{
  "vocab_size": 8192,
  "activation": "relu",
  "norm": "rmsnorm",
  "positions": "rope",
  "rope_base": 47900.0,
  "rope_fraction": 1.0,
  "bias": "qkv",
  "init": "normal",
  "init_std_o": 0.0,
  "optimizer": "soap_variant",
  "beta2": 0.95,
  "warmup_steps": 200,
  "dataset": "wikipedia_en"
}
Each number is 500 + 25 x the weight over its row's rms, rounded and kept within 0 to 999. Layers, rows and columns count from 0. Numbers have three digits each. The size before them is the row's rms in percent of the matrix's.

# layer 8 MLP up, 1600x320, rms 0.104, rows 30-63, columns 280-319
099:470527474484515494515509524475494515513443476506459459512496477521481520510503515485511517477484485511517480496523492498
101:517470538533469459528472526540525449529524514524542478492517527530538510500501485510514459506463509487486522497479518529
101:485500495515522503556475544486482487469506478528496507496546481518452499558524503523549449462487479492538483501547481558
105:502475498474511519511555547492506498559459519527568424428539526477515507485500460488505506482486487561483501481511505501
098:542482478483503473497491502488499533526478489469530525509496509522449527482516494506503556472508516525529467487509514515
105:521493499513503504490481509482521493513493520500506445511462491513454459499502476520490509503540453518544515515503520521
094:482530530488483491500520512540495479498499473447488510517475516521520457520501497426478489497515494500434507505501533513
099:498509507512501434481570506430498489512477483493485477440524515505535519513482483509524501493467505500493551522480451537
098:477462506518526487514494530497474525525494476506497457495510497493503470466527540491484440483415508517492517458504507532
099:487493500499484489522502472462508490486544498455520510503476453522462526497543556497494483507498464481518555502539495511
104:534498526546507477500507513514555462506510509471521535480525508511510506475532473475517498488505478460486499513444549477
097:504504495503499466521525502495507462534471502471461490525513489532467498500522509447507505513521520519501479468510517478
095:473525487518522512507498508495480495534527446452496530492507467516512494538481468527512509515471516494509464465464489488
094:457521486491508528515521506474531505481494461555470530520524472522466494532489489504558481460496534546480509533479511512
097:526526514516513507533523501497481506492548532496552494527521484511487517553542503528487527524536486527515459483497477529
105:510473465546486455512546506530516525499494463480527489467480482515483499495501510478529454521469513514531533495508547493
097:522467506525513486509498492478508493466486538484482446514458466489505494523477535506478507498499500498518492467447518549
095:452475499555485492489475511450503486518482549493492529459488487480490521497516478483505480532525479553528525503532529528
098:501430472506515507497485494529487510501514479476511493470528523500514498476470519475495532491536486496462489507487486522
108:491511483442493456508514519553489451448491510484493506519487511459532506489501475480535490507476499524516511515483513493
101:480507508490472491536492504451498564500481504507518427501486491532499487505492514523491498516479490486538493481525521520
095:539511485469503506494515486483527472536492501517487479510522492510488531482532503474485521569514513528545502444485451483
097:528493472498478522516514517535484520487469525453492533454447546513526533493529495539509500464503523508471512529485487533
107:500493507483478509499502513500500492509485510481499521544520537521497505479563521485532516473481485475471534513524523456
104:488477528496553538528446504517503507507518485457500531527508519506463519504533501505479469453525548505475496479483495510
103:500513520534514479508511562498492431509537482527515453482493496512495446518511493533498508472550550482472528481478468503
095:507526495514522475500501476467447528477513524502493503484510458499500484503510551495492516477480447494513536503455566472
098:511513501494523509515516511498502506515459486498519546463488488506502477516522479479519518460449475513528478520493523506
098:518480500505501437507475497497450468503510530539477494526503501483525484457470589501528500515500518458519495489503545480
098:511517497472526495499528507507473453504529503507501493502511478516506547523529529492519555491513516506493513493455511446
094:501485463443528501463544526499494450523521456482496492473512504499491503521495485497530542485462514529497503483505504497
103:475486507478454479522496471467565511466471490476484514430493543500470516514479507501531448530511509470511488467509464520
112:536531501482469497543491516457527490548503511447473447500523468487526536490521472491483491529508552467530519516500507487
100:525493505503480479519519486510524529529496514506499535505476492497491479509485501471548529512457515538477516475498515528
# layer 8 MLP down (transposed), 1600x320, rms 0.105, rows 30-63, columns 280-319
089:527522508487456523512509521471497483543464524513470546540437499538480522512506520486493494463510472466516508507515507530
102:501487478494510483492495478488503480473488540526461490534514506484482504502486473512513496466484501519483448524516510487
098:446448533477520520478468502508460535513488510499501448544504523498528472491518548473457518496503465506503556454507499460
110:513475513503515519554513532479577536524441449489521464515521456462523490474471513500489494489524489475479473507438506456
106:477500493474490508477479513480520500508478491505487473512547495473484485464486464468479472522513494496494517506538461513
104:485533493502496488498445497503506525542546491515498510517514485503502457438458470498503532520531443462497468478514476531
105:491474504552485498504529475468544458470512529510510529517459506512500515539504492521533467451516527482507499500490506507
096:567544536530499475441473506477478538512512486531514539494461538480526473460507528517475526500454500498523463510518505423
097:505533521479535510464464522519503495491484492519462506530511548546521478499504489534517525486506481498496495519498471483
094:479525506486549491527521489478443473502499496507468483475505522506518450541494517481521480510517532549511558472477479481
093:464454493497523451533490488506485500467542501490501466472512502523503472532459537521536495534536466514525516469554498529
095:503538482523492506474475491559502505481515498490488480546465476460465521491502512530500536500513478515516466488456481539
090:515507468469487509501494462524506485487498523473449487519532497516503469530505542464487514492501467462459489491458540519
087:457435514481469482533563516478499539485466487489508538492521493502500478458496490477454486516468522526509472523488487522
099:508503539529516494521517473481506476471488509540481506503484493463481508506468501519545483485512479529489525469511513492
106:507491499509553492457494490513453511530518479492508512529514465526438520474479495490448547519506522507461520538487504487
086:482494470457472533482498499487501539506514450498521545514493503526527501493509508505508484475479477519499509494522492497
099:513476505480473484496553532524532516499549477468471548480504480521549455525512485485489529504454544532492473499501494533
104:514485469437444525490474484511501457494558458488496514509521493541543494454489507467497502502492482524499455455482526517
113:508507514500486497514515508491491507501544481547449531522512523500502477478520482466502484489477547538505491477499555503
107:501561493503468516481517499488468489556505473488509496520484460512475448533488488542476485532541481481529515506523479482
094:510527469517514501539486493509500531512472504458491459516514506483514474481530534543462518507495462497497534459523549498
098:509542501480501504539489505491507457488501490458502501469513515524485483476487479497515488498485532468456499494471512518
111:520496506510473475517488507531444474492500497495513475474518491488502530491517546514514491499481467442488536523516512505
099:453532505472475505528497503546480536506485487474483498532485527538534490488528488515490495477515532550527496436499497533
100:560530476530512465481524515494495483479474536530520492485484473458475514488477552493504530465479550518511530447496469521
100:472516507504521461466511522525515533462474518516510479525532512497460492453566518490527561518518504459464523537520502494
096:499512516468474471452509470481491534516469513514465489496466455505534496517472477504481514475547512468473568515525475534
095:477499522515540502556545552509518495486508472521495486523480532484462508512517498505454500536497436494462560489482505515
103:517479492486472482505487466534482487506492496498494469526522478498517487484522436480458531504447523483480451522460473461
105:541482489521481517523553466498538501500520501501472523526458547528508494468511478503494490497474480514492541519497523495
101:499499477490542481444498505524507470500494504521492490579493478475483472526518502535478453534468556474524451483495495533
102:555500530506448467493501518471527486515497520512476488510449508517491478504519515509499529500520520497522530505500510480
103:479511486474525491510502540544464525484530487506513493463488524478451478473524481477485502461512472519487495434505551514